Weights of a small transformer language model.
Size: 10 heads of 64, vocabulary 12462.
Architecture: LayerNorm before each block, learned positions, biases, tied embeddings.
Training: a variant of Adam for these matrices, 654M tokens, 9980 steps.
Each number is 500 + 40 x the weight over its row's rms, rounded and kept within 0 to 999. Layers, rows and columns count from 0. Numbers have three digits each. The size before them is the row's rms in percent of the matrix's.

# layer 6 MLP down, 640x5120, rms 0.0221, rows 300-513, columns 4032-4095
100:539493460520484552556480497504447468471535486512464466498390481549503522510530425519529474502458519505494512496488476464515549551507369479539568404561493480489541468455534484469431447494519399
101:403472513554488517431526515467476515587413498457516508498504546465495513522536532494521470483524492494510431521516507492506428466514563430468447521477505508555538418493445501561435481558498492
094:505496549533488457508584465512456562397489493539553523485563525521485503417518553507471548462477588510508470515506478410492528556609469503526498472523572481554522492431459521533491484507539426
099:509537570468530469584488491462544496478477557521540556457446525501591442496454515513509519467499503511496438531449531497533459492560445534410490527542551555460480479533387504486547479497446504
102:504543633485520464490504483472541504495428500484480471491417514484454432532496450502519537477487575489507475504561498480438474451480501519467471492421503596503546503531514493528429457466532521
101:537515426485459492513430469435535499455515517471516502488565504493533530477463532493443537507501439522503517481511516347475488493418497504487469553505473522505549598528454489525503486444461489
098:450518376447543520524512572423496589497532578483515519467613437471538524574526553524452475542503585503507547459414493458490561521492503501537489595450504540521484399502432467492486498538512517
103:423479500504493518495498488482489490511561507531568402580594556501519547353507397516476467471473438501508541495454485437444485534456533496546450459460465475531467479563528500500493511537534533
101:445505487513520520515576535509478467445425496454526481492491552536472515474504473503568524512485475507503486565445504512509414485582489479555448579551588479486490449481528505480577500535531546
101:490479463532538445509485491508465487512524494528483544483533528479449451529486509531474458537453617532517557473490523536481538552488538510487613594517451451492539448504510512484552510506424442
104:543454486538456489444576477482500470492464516527496435535431564489465504450546581444526529485515509481509471516476511515507401472452556500525426477556509541530593545493568487529494475524504414
104:485480542557431506558489418519550488448517463546527404543494505531465443379527542485565497484512404496495504521498545570472580498573549490492467533546476502504534485460571485496524553450470508
101:498492506538546474484523566432495491544528533468457488520391555533461459412446447530530438455471567513497503459527493564436513487445534517556554473534532551538430537524489507534486455532527423
098:494488560540471580491398515491538558475457451466533497549514497521500480507518459491508558500507557517504509529466509511527496439507430518439446479510485544447558531461513475558531491471526496
102:474530548604482515514480476460505528440532476487513494540545502501482484412497499467508546526507448492495522474482528482487504574497496481508548437533496378476439616514542507501463492461488470
104:494560507470472462458515518455469561514474482470436501468640494525513479513601403506498523607473573505508542483509479537503530510492537473526439469526543454493497443559536521504471587490444526
094:506434551565473496489532467480483499477529562452468487493468449524520521414446532539521551509501463488501484496440462536535466495510552530556424514503524449510542478545513495507562496594567508
094:551486417499464552490439502487515555563532566525529468434436435481467478460505486492503526462417560475504497592516599475533454455454546581517489440536463550485535547534520458464509506554525454
096:439494536501465474508457409492553476529487498541472411404514583486481442553576456491530542517521618486498539444455477544540553504562594561532556547556518491489477537485501550513461520464470482
105:588433466515534515547550490481465522458451592447471555519549505502536448572549538487533512481494415490495549506514520553516499516591419464437461568510516558442517510572549505545519495475462431
102:393396480436433554490462562513515507473479431442501469486605523441512503469402512507436523486533461485489518496439502482496421501440493498531527542445540476452473509464528522502469457464495557
099:539507427503503535531503527454483483452474523434511562516525393515468530431555489509491522484523490522487489473421496452524462518563548471508491482541472522513526508515560489485408489496569442
095:433534492541567486548475440472494494525505485524447505532443500498542538332569462526472481536470489497502453560532534498470483507479543467527503528459514484506542434558516502508590508521495464
097:534492453572515431488496566496507516495529467561510527473601519522435478453506596496473460486465513488496506530518523482484460511432385483430572584516510433509449469476529550460478522472573417
098:412520475447513451518500523500527494550439572497511469454515531524498522501479499508500469494493482492497587534474502585487506411545474461535489603547469527543539571509425493511484506470483584
101:492436438480497542489514579512473480561448545477534461480602459489550546532409531497492503465547551504493469466527487423477443452485523466517481543450487556447553491473524503506518542510474468
097:474531409489502489514515458522487487457486550461505515455424504477531465456530490493449476530531573498497425536506506551500422464513515481502504490509480463542487574567527493472447566561537502
092:584466463484533500487413511499499533531492542520497441508498508509489516385408465495475475510556565507489467488521468434455500481490545492486444466411450519545502498509460517578414496561478372
094:439475389516507503514498611579544462532487487569485462529426530534478452475435584501518484483462423494511501536469573540506521532495534512518463551520501513552487534648535537511542488440516589
095:525532517537579527502525543544546453477508488553516564528637489551513544488508507537474498527479517527512513548497564547549510513507519557470427479496547486477509508476548525486509512489446507
097:508480465507441557467422492488458500520521524471474439467511481479514498452421490489470501483514449485493475476494465455457466496540540508497475505480492466518486535580427488526498507511489510
098:431494481508524530536456505463485522538531513521565540520502553524506523363507492510496478524514452523493542458526624552510526424554465511461445465478460514534510536564498490520501499523485531
099:515513491494509511492466475471577498553505559445543534513505495478511446506510486470528510543530586484488541539536519493547533465562513510481455497411456533565513512582426530460463506488465547
099:478508549536518476523557537494483501474531489490474471514521499523441495581537518536490521496442442507499550555476424565514490508429508483484527506502511433602539547422535503483491481544483416
100:478536559496492550442592446528418508496537499462475566542504484545517498529524521545485492501523487481498517518528519571489452445471567421424574547557516618468465565519393507426552471484491483
095:542493462543462533451539370516500473548550443570545583489458544518569514508477497504577590555439507506490508438596451512440533508498491521520454462504533493532465584553461513524538516509455555
104:357501474498414488511488543495507439520463536510537524535515501465438520442480560508508522568505503491502395504531490510479535441560502562452555428486562493557407509480517469486503524579486451
100:455526495482549475432593454508484503500545483537524488512515512493551482465523491494486487481519478490488547497547499438486474515460513502551551451561549475439435509532492519513541494470441417
104:598547530512469543465511482483537475430478481488538533511475489511494457454479559550525508434514511504506527517440488498549554515513529486529518573570558519463509461517436501539540478510548574
101:503417497521542520462503650441497529476543482505521499534473508514510541527522517493486474465481600498510434468458523418531496515595442535575466505523484454482413382510394510538525447537503532
103:511490554541479524491606417461500456404534503465490511487478419390470532536494538422490449496478592501502501454477502476487463479478578597498500551469485480495514512547488390489471493564538518
103:507475421484480528465478425483517516469476498455512424519476485509518529515507525495478486457493583498502481566549497372487499521480487518519448433471457471452461499470484498501481546521522412
099:563481490495543504455394404628531472469553503555512582530522487529461521491484552574532516536503498517497534478451585575490477519474502555540557502517510539541544460506534550486475488523510521
099:546533505502497483496519457430378480549546533503522489424470546504512462564464495470496556558499476499514538428465486550539454492455560465499516506546514522482551485462570477556472518501490466
104:425505466515561498519518520493540507456451490455522507518424436509481486542556463501513591511552397497495483451456500542486418517515426449438463591427589510493542449501543503483474472525472457
103:472497432463566476542462537478560593534531508552530480490491487502535532530598544508490463457508544505500504493425470525480561536523485495502631526473516464558546495523552502513487510478497487
102:502490535476445483494499551521455505495467479550494547407417551495438449552469491498487556490517506495495476513540446535488514422500519562499431611476566449547588616516496513511500541553497528
098:484538489456451497458544574513468428518463504566448447491459523505491529626509459487475564438534529496490498472532571462540451523473485533467355430480499465449530503532529507461588453515489587
099:442504541477484524571483459547554530512464487473529455528520496484488468500454466502473515540470549496504485504500461486492480531545500478523499505496535530561480585504532493442502530469513515
091:499517535506473487515425515541470474534416451496483503447583595519519530610497505506594481516500501503509504442506456454437423529476445532486527519444464552472462465465501515492452539532512478
106:465541449522581474500549523535516539474515481507469461437530499517551528418526547522488491523476479487494532495468580560478395474518535495461496435493504520484456485502486510439547514453509526
100:483526491530446503440471474469469565525504498503448460532489542481501465408511522475515529486493519489503508454505467584487532581498529516492528541433523549521507551528511510489482523517517541
099:468467513553469509450485459538464470520502505487522478548552452553516550445462528482558504550495461527490539492518537448509462527499464483531536478503479556500499521489463498494445448481533605
097:477531492545523509542549489493379462506477534486501586462493538495509526456490547490560542491490482499513469495494443489480532546488502446533473421589510334521417432431469492476527491499490543
100:513474588475515491498391478498494485455515457491493447503544448512481617538516402494525473474502584514507492515493499478507495524449487518588477437449525452529504537526434478520467503510486490
107:552464550505526529531483535521526539465523538448481521481557460538562516431485435487481503444498513480504583442471471547563452478612488465497428588472482459467500560558526495471505507474520418
096:535541484516436478551473382431529507464511474480492493469527485491535500559537446500395437540509534486493486476468504446470537528520538529570494426555502521477465511544491502544481524489525482
100:524502524439535510460629487494517536538482531496460475464444528508527477511530532513511448519555455490507523542500574480511498395523520533543508480493474519496465470552470482521474561490496473
102:519496488489462479498476519486509494501515484497487502460455502477502402493488430492513515381564452488504486496539509583495537518547506504466578481478563484440505532486516488625428548486518392
096:467495511485537488422517516541512475390520501447504493491476514497474511491515544495507465577567466498509460541438558587500548575441497449516498565506534502479540473418486492505534504497436562
097:497473551517514504468470460562523529464506550498517448478429531478495534457547447494479566486483490505503523453479508519497516521621510431545426588458477465503544585494525514531467537493534476
100:564481524520468464519544574455453513487511524484560541492539516503486485534474477501421470478532643509490561486466566497518510520506432502431622592544487522482474519408488486490513480517540449
093:463587522441515469575529477468573509535450522482504500534597428473513522454589508513436447522489481515499575480496559543504354437440466488444413569530459525509414512552496466527435524542433493
102:405447461482522520489560505500521489477440561467489581390450480503466501484457482504532495500437584522512508480501502496463531515480499519491470454543446503519491493553520515449483510538551489
096:402490455563469459479555430492456478472407430532484462504535445501522574641448489493480522496524466502507514584491516537446584562460477473553436514596552475502521404498457471444512454478521540
098:409543492467514515467534581502529557531539494451418539490445449506557525527581572470522489488495461512507585510527542479582481479525535516536504482549463595529513485547550510494492514513443609
105:550535526539517464482429504524524484465563473551590512597451497517495531426429503495506479498478483490510545595444548487550500561577504536541428507428439555512465498475485500522527490522520589
097:529492511539440484552564580543406454535500454461546508499528458478505483554483454479508611537510538502495477535491533444452376481462552465566561516432527478476542441523516475543539467491514513
098:513525555531461521455464563475461428586482460429519532501487493526446506506401536504501475461475590490503532531459547553467542431529471486487522528512460500482463571525472504469473457515555486
095:516471522449502444511470410486515540430453442496473543452566604445545555480453490493455578525469430497500500446462497494447499493454427515492468466511518476501573542551508502452547504502542565
097:495528550499488544431511592526530495413555521426512566491473517539577514542502468500526451522538479496505416492562506496503463557553495436498528533499480567424467484560522514509540528542534423
099:519511451433508445494507516513505480468494511553476482644493513471462457507471537482510515498482528485509513489429501497497394491542555537520454520444515507488426592496465510509492517529494488
097:520493551532458503498490597497511494511484461507529539615467583482471503571564422473485415545494384474517533517571496566489590505441478481485481521561493570497486463430512490436552542495518561
093:488520532506478490488479571515468525504556537593528438534460460476498459523497562439559537488455509503497538483535524414533462473523450487514546434486501449496483469442468516512444487521498533
093:464478506502532466475482455488445459483540510516567432526530553490465499551506553515529471504501518510502469480536526575534529510534563513553509447536504492513466467484495517538509496485451464
096:415475551507437530504468465511487497522527501454496522486453476526480472588447504506452556486487499478491469604481464416521585504514517507534442561473543520534530477456471500588511509509520525
097:564540514489523479452447440494509524532470533516529502579472547518535489483459518486521542517473450498492527484525524475501569473461550526538496456457523469472511534570554485468464477480464617
101:541512519528523507531411498506504532473478476501483446537491572533505543515519548466504491495531509515493503518491505582469455482581477506475477405466523480490430449433520512501466400509497531
096:613487456496560517487421530488541532414547493452498518433564513546521534500480487515493441480490405531498544524490471510520552545532476492476555510475492547465422468538482525423494555445496515
100:436516477459522527519498504477535485456513454505480487533580549538525454535483504535511446525455519482500507555584569588521438524516506498494500495481524614512521560502451515511522481451507528
090:566454519528534538558596471485515513459464466482505500488438532527498532543462504471508535462542544495515429474502518545533527496542548466536477498470506617457465448456510496533556615534502571
101:503539489460473500493459402426499462511545510497511684498519525513548469538525469493510493493534567493498505428464533534530497512482558482600571514548530532480472549590529501511469511484458532
095:538496529517482514492580493521453476499534476495484575436552525518594497470517527541414559462507475504494496444430480414504542548546463519530504453548495515462571425539580503548560496503497477
096:521498474481438503449460570575505502426492539485535491473433508515482571567483387479473487432477547498496558465518504508476584454538550498528542488511466456504495512482492519451483437495476503
093:496527449470498508520558510442497520513456506500485496431514542463501493487457469486473514533548600525508537451566490487518546455504523480456490550513530515490486482494452489553519495445512545
097:481479468497529501477450489498453411488472506476401450505527527468512509590553456467529501402464486505506531450490502483463454457513485529453543479475474444478504448427479526505571497436505457
101:476498484514491511477406583505479500496479547473507437548438460473442441491486608479530547480544480493498520528497507472564453559479413487545539472506538541480464430530407501572466451516546469
103:502515453512563470513572532518524500500532519524507463523413473564461554436541506518477558523503572498493466460562527542499536515553546507546466543556549547489446544536432484460475534506450608
100:529472467543518491554462514483544511470458611420456471517477503504546500565570521504460546540526554510500473513601453474512455510492484517530468507574505461452483570441481478519459508489486505
102:514514542424537509529449544487516567483534482523488501463453452505446397536577547523484511579534592509502574517486432494485507531477491513482493559590503479529505438516584519597544455500486495
103:486518513576467554487423617492511508486539527518527541501381511521444490548503583510464477485515486498506501456492531505469490479508447471474522402461418406523524532429466499473531543486471451
089:505475502510432490518348428527547517451522475522480490459532520539540540496548486478533476536472475500504463507540551480488372525446512514510496534455507465444486489446450555538483444514469501
097:541412489461544481530470492452439493495428481533582414503545511499432546497522543540505476555496526514503467554481494466496521489467539506494503496453478519441456524509457503564502600482524458
091:525525491497518488541527520495505419500475533536492567488359464510462465559588495514495554574505482496494515451602514491535392494574582464556501583478494481525536507569481524542503460503486504
103:521455497496521491515386515458417485615500549512518477498559479526574466518536435532500469438535482488499479525436511506524417505471459531440432507527492543527617520497511504481547625516530550
099:475557502538443527491561469517519470506470480461498485520469442501494461449440562514498510517470561472503522552495490551478688517500516515478548571503556461492513574450441509476468520478497492
097:423522410542488537512444469504546513492478427521468512530548485511487474495523462499522495528485455470501540461498457580512435561498570509472506497565446506485393440572447518517534515471501479
095:532484321509444487523561506529514518522467461467497569473468451495532525512529523476515483467429454482496493435496529503515503517435577523497537532473479537478422540524450536516521468467573558
090:482536510495522456477477383504486498517475468485510489488398560495509445472431603504483524423456531495501557515497512449506494485546487507478426525498562524467454516430536490498472560460484380
097:582451454514484454498449536519437495435570479476489480488482419498531450457545478494527479544470444500510506518466409444419526547421540519557521439455484428482490509465503519505470532534505545
103:525481503498509476539488609547522445441552464521563552465545469486464519466526465468591494424477542509500473531505468364498488511523470506453625585511502503518520470407536485525512488479539446
100:547516460461519502486504441499497516515477444501515535463550528474541516546458553508516498503464479488493506501528467473547462501434411503516413474528510494478484416534507492449479490527500489
099:559507477467510448424472518519506490527521541540553443462518490526507504510556483507475514522524494496496484529528487541510466486514436489484550519509552537520608469527521502494479541508536481
096:475529599445472520495529486533585491524429482444492516555631548517593523512515462481506481561535462491507506441484552532435547521519501518508431455460499566517448493456510500482523446474457544
096:469455465464497474575530466522501498593467515469517503483491547525531493529552475507562541560530468495489535479617481538499523493496458425476495366478469498534493551620600512478488551483534464
101:456532498542446516462525539493501507541409498515526484511470409534425521528462564467521497555483508494509452486524459452500444482500507545561425495473550393434492581509451492538507492515507533
101:543477521489533474471462534558464477503543455477455432532544470527513491555533554500506440504497558475506531456513500538480504564551465444508498497546516501499430497553464507526606535495517585
098:479493566474547508569475403526483483491487482494457456451557485489459516553420503470501502537514429497501564442450539536523541491487538517564383487579491462478489574532480512480452498496422459
100:434504437501482474458514482511478505447443452439467500448526511527469462470545528497490485502468479509497489473529518448511511529471457474467517411502469506433508428491530497519501418477505539
097:532515476508458500581454567484525472454441462477470427466494523485481495383438520525428482520560539500506444547517485533470511496446534511481501485546501479478498493474520474530480489521498522
088:491589545531454458533482520535510491428566444448499554552457461566508498532514527517567494538452509480509503465429498501539479452478462499548442464533501563455471586463558534559486454534532453
101:512372394529425451424522486491545550521497492535515490547607504520504439496476482536513407464472539491501486484501494500547530516458463495471442491478544471498419531478431517500479488504496508
095:426482386556534518496508459516507491613455540468564483461560473505499471488490513538492534453512576519509515524517464505516496486522491478529453494463471506520498553502528484540455559570440453
104:522554569580489459474520429468510513530553406466523508505479511535446490585486487467431487511547477486502582474496530537509413543540520484527617562492518520551451563472571483541537551522536496
102:508489554392553442474551650508528573483527497491515485491535519458478537394470488498554515548489479503505493498552522515548546461466527550533470440529513450534543465482506502465498484534538481
095:438470493602502478532423549505557495466482522518464497542452496504512524608493449502434472539525462506504502477516462511508495547426520491500547534429450510534532529495522501495575544529510455
097:458558506515489509465393496482502525540510458540483455564471496497509579527589585498564448504491574499496557589456462579505524536458481466521530521492447416575461518432494474462515522454529572
106:470443461518434479470509438515533442466493520514502488491459537466480529449509470505497544527530580521499439440519523386536587574474554545592488444457501394493515521464502510475533547529462540
106:500501498520542495483499530481431472429499510554528494543513528505475450657475524499574458515482474508500459487442491501511464510512484479546498499508501485522554451573561501473567470498458432
105:542523547504522461419450498538487554472534424497476494493555564462538436542540443526486558448462573497507576505527422454535497503435536501515571452533532483418465507449468500458532421466579495
103:522437476504494491513479469479547499499512450526493524503501474496474551559568412494536553554423432502496504471582540428519520448470428533533498406535540456494531486532482521557525528510531474
102:472482559466574553542495441485523612464540547524537488479454533522463456443504556503533530521535522518501434528589510536561442562446579453490506449553487566488532484444485488523547563507525469
099:366486503510522528493477396496502534435509459519513549480504515464557490568499456531513457494533455478501503471501490481585458491503459504440599511564514518543505539504557544439508522506504459
096:577510451497478492478501440523542562525509477494530481568510528515466539456515382515504585529440431481497465449595480425512380539559471493464525500472564467497534478574553547566507524468514569
103:500465439490471565508498525491529463557513508467513451515398516493550486533477566474470494507547523491499471463546454465555515514424544492514557504565472493508471502562540492464517510470460583
102:471471563497484485525611473524524527512590553472495501454450518487536464413461581516457501469506407502504544430433507467498382491571528487423495427484512449425500504541500519490465504488527426
098:512511468457455533421455515473525510483440479511534438473538485522562510457456527479508475538572469516488496533485487430519485486536427480480445444548483505483485423554506484463503525447535452
099:536526465486497481466567447498493451496453514466464503480500527530499527533452493499478547460479547489512438531506539429510425483559493554472485464492523409534438540465495513506489444489484448
104:504549554420489504510513514492478433573544456550427499465459463501532435430436516496551486536468524479511441483548509440479560493552551480488446581554493514513420491468505503466512507480419599
100:501464547524495497485531474476477549544494454487514568557453543503471488487438555496519486610549484506507465493489512440434401515491530517519525512485548431514562453469522471544513513494549427
093:483505512538486457529570539537526520490452464508497432477548523516488523530500453492569420521503504495491434558480471573493541538522465457548569484490516493507504459532517536493576514457499496
097:382453424521480507490507499524458482476409506504540549517499520505545550539407554523522532565500464512509412533467464467480553434474539494498415500452480451538465481427550498506471456499541485
092:566484511556477524503557515459512525480489565494474438484663481468514430406482472490448430574509565526499533495509475483465592569480529508482534461433472475538471521518494465513544454445571577
096:480469437465465496439441474542590481514485545611515527519547513522498522546481448467514528421507432541498444527518581457495526561499448503486466538495481450514474461568478493499479525516420498
100:454486586507487478520537522508437504444432543510481488494456549472483554517508490507539506431488469492498486506522441429588427483480493495441422498497469592461552471472493523440548505500523471
101:412544505510418477474453531487477453545522440503503518492439466500538538480513518505508437587491444509506431454512503497501489487469545506480543472499477485478423526506431483476500539489513469
102:505502484502531498489467507504542483515554442460473519516619528509506443493466474512530464465490477504496525507482516539527480481580568467516517507513533576505500513497469517506474517493445432
099:414547406444471539507459449454551453463553512543493479499482499485506576475457513509486477424470528506510506501558511451561320430495538531463508462502472453449453499537470516467496521471502499
106:509404415462510513488488511361562535456504465525481521566506451468455452450459479410460473494555434515496467506558505577527494449440544480490481447463512434506518488509502426508540508459506523
102:375536485581489511483544545525446457448450528488509512515484481515506453503371494521574528458495438497511447477452519534495519537550512488517501520486530461500516510552412507486501500478561491
101:409552433464564446502491499511502456504551489494525516476461410444463587469532470509492475475457501507498526488476501489512567506519492541501506378494481482555461540499491504443475470510472541
101:537450525504495510450447476503489581504615524537515505526537506502483554484462482511485446407578523498489548505529498450548459481381465525514599509486540496520484544547455486460511509512481479
090:492423539536517528497445563500435452517561554473533486473584500506539559465569553563492445489567543505512548545501436560528555460503499407520494511503482494445554539477509479481535499540442556
097:474470534475444482499540485484450482465458445545494431570507481465542508458459429502465521480501473517497452504512462429521531491514469563489453491548549469482515596488498490549513508490454436
095:507546468476505516531492558494466472448501542455528508563479493531529507578452394479549468510543596500507514513526493475506585500396536494562521471512492449507578479481477498539504442470497390
101:493489485459569477543472566530481492497464546536456497521501553508522511531521480494533481511507480509507518493440455462519466461454483443525513490527532504498482511543542503557493430485496488
098:414436465414457459505488421522500425557493503511478437526447507470519457478566426472455483484505461499492529495529556414514557520502507537513457405474489469510385462517478477496471501484542490
095:525558520455494464622527332508459466450467466527511568474478526468453539523597582491540453522453513507505497515434504428520360481490590501510489496561485497515497533467527519475451526521476477
097:449512549495521489520455532495595506495518501531511513489506449523479462533571518509420504484531572496495482492496498684538584512516488561448546534585507466499495604574513460459598554488444449
107:612579500482519479528611427484468536499501550513545523510394461498491447584518457504488486461524465511505500461452435505466516511475450509494556532569516480513534469555461503494452431508487488
108:485549486499430490511467546524483506455428512502519534489501556504515515531476497513505493451485428484492490458523603469464533469507500528537371398515496481480474595448504490508548516465440466
098:495561418499529483509562495529548398448417444471495521522468471552502513581464530485529451480461578500496491567535492572502477481449564479495524504533590604450502482465495478511557531530528439
104:493429484454421479535561447520558456501436479434487531485486481508549558475473538515502587517513448495500491508477508388507560458570480468526496505461525402523505465509467494527475517468501506
103:406537569554518467551372500532539478520496494516502571542473589482477470499440513489483470428464427495516502474533455542484437521516452433508585508514477490543500550553461500486532464475389447
093:528465529503469505504571535548506539492569538487479519504527485472507471424461441522464488422493504521499466521469535467516462473443516455517545467480522569441531546526445494485551491508414467
102:574517468464488507496499492468512547505538493523466479496458506486475483463484564489575457436512483498499466443500464505480519523468402477482608494474447551555535552488466479499549516494541493
118:462484490469549494461478496615514541493493495477532552530560484631517523508513483646539571491490530504489518487538530502467439486505512466566561440534602494521503459492497600506506469480510425
095:571451493521539507510583508485488541488516494445463549450457555538572470391512539490454515509518499460506504440630521445494464517512473487454486523530486535477494508457542519519531469541464500
101:511439549516443540514466491507510546490470517499494463505559433497442433470515507497459534501517478505502472512506579552531509550515501494536443451512512496505439492467603470454455552516506473
099:555426550560535503531548542513479470535502523516503464496546561508500532468520474530539525502476480478498472485494453481544475525529465531529533537394482594536585534509462503517534458516516595
087:520560404420498547545493430478512563439497564574551467488485508483495438447443507504493474426502550494495463514520509410509539554491499501520552516578539579523470441426521483475453528487493447
099:487564631523501524481497550480550487475479475508520516561525536525495446492561519523472541526483496520502535507503527474503372500597515561471580541558537527519541563549545496530496487496482492
094:512486490544555505494437474529472520554422502467449509508468489515543494564507403520475522598543504486499527461502538533517443425456495505545476479486451588450524516476448510557434521550556439
098:476473434515417473420426554497522496483546465554538553494511471521499521477405554475550495508491443516504519521508502507466522492380550559573483500458476558529598555409485489519577501529527451
097:593481538494512500498527477520468514531587488457473431463493467502456468546499424498522507532553535491506472530430482501500450522605504496465542545498491506558559483476507513487522600451469466
105:487489506478475480490494555514473450446552451503465519486454482466497526575429427444412476489441478513514489545484527553474556493475411485494515483436419396517492462467464424545468466499527458
098:416469432514499478599393535528502531509544424489540559455550434460569509383554399487494499449501517487512476534491436457526499506520472450481494460477491464466554457509524511456488453510512458
102:459530564494491491517465498492547470532462500460496463454507562512448490461592544526465460504473503508501540548510494496448418524492493503500491550547521489496634515527559507539526526520491482
097:449454490433544480490459510477547406498520493507469492502457437499458541599575426456498470600523521515503468545509478445444484549501526486460514492546578477557488512556540523486464485493527551
103:474569448584513477411519533535449507579543551460486505515609519549486545542597567537505537472456495510511496489487501520506496513440548396518513505533529529417503452467467490530530514554505437
108:578507515466563490491466545471539439511500512440451522549551513500554550572558367443482489485509452509501497460448511536529466531531493475518417500486483545532533489518524467479529567534543464
105:409531594573497524485432453506454498488503516476499466492427493483428476559495545560498487559444524490500536523507477506503551489465445488525523441436486500493540534461566497426530507534521457
111:443423489475487440506508517371494524520495501504480520478563492426482513498482507397526471446470521490501531473508489436515540513555479447446454522580427433464480550388508413472501541529488506
101:582557453511519475528552491543486465550536512500528564520460543470526513503560483532513507536471479526494505435534538531545423517524561488518432621521537547504506533431491502443514472539498421
098:494568483490529489460443416519540553501441528532558560518434456491454504415572534516471537503497481495493528524544532560480606440493468544516503433594522522483548563589427478489459454505537552
098:493480505470542523482502458460521505476451541497584469538487533484450457522553478500528468522504533497511559543486546504565602492443436507505509567554457472481528439427588501491583576549526375
105:460520462574457431565485472475554447545487510480496560455609538505544468571509531480538516453500412496501499468474474417453576460495525514469465461484525420535529527490527490404527520510513478
102:498571489512496538544497490517495492563521432509486466543556451492482480538532414500465547550501447483510567492518489513494465535514495548432507502433457519527483557501494511513481468508522447
089:525533527528547495565488467440463482569504548441478508461516521543518526409543521542484530551507544484502527528528419537491460479485581453533538455534471590427585519502488494540458489521501443
106:532399466555611533455589495517486514497503477524473440494506463484512493516480520498523561378513503522497483392483467457481518446592546497487536484542523483477513436565479537470533523538466456
099:505470476427520505450506448522509521451524461478525552496512509497499463421443419490444461500470517495498541417503477564484504463446583486432509518558523633474525482431524515436479420527490511
096:503569477529516502499512473499551426556531493468494511487480515478446490569595472463452490454434584472496531461497490513505458508450455481497504510477507497539451503578499506476524520487467508
098:581417504455568510488532485524489546435436489513522525512489466500541570475526546520485521453486572517492462494445523401486425518416465488493485543504458441465465439616446489512502411509434493
105:438468476509536512466525431520446540488505477444495485479501485497528475569529462478491522582538454494503531457500483607514527499496556491482542467542514597482494443548543506519452547490520507
100:615496435508440493483576459505482521508526546529461562490521486482488457528541487507457505486462538479490448495493539468458489518483471510573501455543532526463431522507405489529469489479492507
098:529478482438432514552504447544483431565494568535511468551370498493462484497429493461510512470485519501495494592534436468491576538468469529433657460469510513529528491573516498504523542516498556
108:522430372560466499494435459384522447538478515446491537523495525507471492511566560486483469433533476510494453556463485464470545487529473467512553525414490463499518570515490421497517475507509571
098:575494483413461545491447383537482518514531498471499537525584493462440510425533531483502516442560508506492547534461571390502537542493502505524452507510437544505513533545468504503499479540558531
098:410435488487497510518519508525517505509470473512498452472494542467532548517544509465467466476498449514501538512497463497480453480442541487492465459475482485520508556521542502492384438478490449
093:539452539562517519485486599496453517437526497432528484460515485525463483543494468538554550466461605504502475548543529445526476518441495482511502498552547613458440475470481486495588434515545452
102:483454515534551471526424550479597499490480499490508475527455491481526523532510585494465517531535520521491520557462505477513441538472497540504437549550523504456536477496478470504544548517514522
097:502480515518548505521549461481512511435444494471434508500376473474428460506496489502503470591508465532498547538523468495531499477491583437522520485504525555486457517460501494531450567477463541
102:574467466563511502540484558489523513430529542565507483495498506518499489491504482528523517464488536493499478482481530458501540498515478530558471400475523412500485438513514497533480469479455448
106:527446537435440441517528518489385498455525532509549506523508482504407485537474496509484558542526468500509499473527483456513425428502507451533550450439607414491577503486506470494544453472528334
100:515446495506506494570507459434473437483547480493465513517536479498486500608483474523540458472522553490491502453460457502560533535495511525441582513549527519520546459496572496500513500475472475
101:479457559514482480531521499524522528510482485480490545563471433495532483517440455503414543483536451487478455504527487515491513476481544530516500544488473579536518419553541508538485576549471455
111:472436409533500505513482466458480460478547514465510456452590475486461450479535552539517468455553529497502499496515471403500582449454471511456554452469478366504490552478500466468452452527482465
097:546438575485523466501566497469614557503449469498462516456469501490490514467548512494563482509547517508495473393530513512583503536546533465434517468544532523493561463472572514535470534475495499
106:540518521563418546533552520556508440478501450514509467470491483500472477495500496558519552468519503508509495488527431468466516554364581493563442540478498544522476521493553481525539555503508475
090:558527407566510470432401516498510503523432531572541545543598525521435498528468425521547557489503355489499526442514488504493584523532526549462483498475502600496486496561417497466511532521518467
099:511503487407515486545568488489448466537510546490445508490492508503553470499451460482456483495546490482505482484467485470458504507524525481461518463482484602463533548503575484573557523506541540
102:496541577485526544499564489455516468576520493438467516529574466496500557487464551500519437520518568501503518457583562400550460512506520495539497567478528543473479494543509526505480388506511587
104:488561423485520516471439486499550530464441512482537511500473455525492498483475561454529551553504489486515539473434512565536357522500523469453497538494458451491613444469550505531464516493483430
103:509488369452493538484504478536535479473576484473446530532529508527454526382485460501503478506475396505504506517445455490478632451525485463441502480534447459542454439515498530529529435532521508
101:547442540440474491484498501499483539498439496507535521532547539510538484524528454503497549540499549481491475507471500521483545541547561529511489511490527505500486528492502524438455474482527476
125:499484484517473462508470542668436499523548484511533512494480523547532494486539562591541551558521521502481440434507486479532488519442518561532515484495522577507485451476514674499462477492493547
098:570489593503519478556544432575475469470575431454506471479515509549532557562515496543462534433507474504501521508504474514489521520525596488489586487476549442473458471501454591490434571516452570
084:530552403480546537487471529631488535508503501482463532495508484536540572558545631542509576436481509487504479510491529470576411478572488451501508410519512495471501509433500582455521539465463619
102:479469509566511506518603548449510509529490496392456494484557508569508472557503465497549476474532519482499442463509443491494467460585470471534551594452472523497481537553541492495503539548558487
103:520489492473500486468494557489468506479501452504506508518541541514456477532464470523500442463506459504508475458502477574443450536477491555450420576527451467493578478472486488509598481492474450
097:470450539468451531519533475510457494507460523514483529520469529458489524536439583507482476469564399498511442412595557499457464527516498495510459435477497521491564500440474490500487530493505553
097:476434587549438535527438436511531460521526546459484485524437455509524493567541505474459497485503535503489442534493434410548462513547454478521517452446470488521591429526532475544500471551460485
098:497503460551543455471551470484519520511469513543525461488546530465491534549542505481488486396504598504493457567558516527549471446439439543519513500519436469510402508498542486457519487530507554
096:516520491468603501462466476533459539447551486464497557488613454504517491477491431518490536521459544494498513491455521576482517542526535513511557472444471503502493560520458472488539526465466458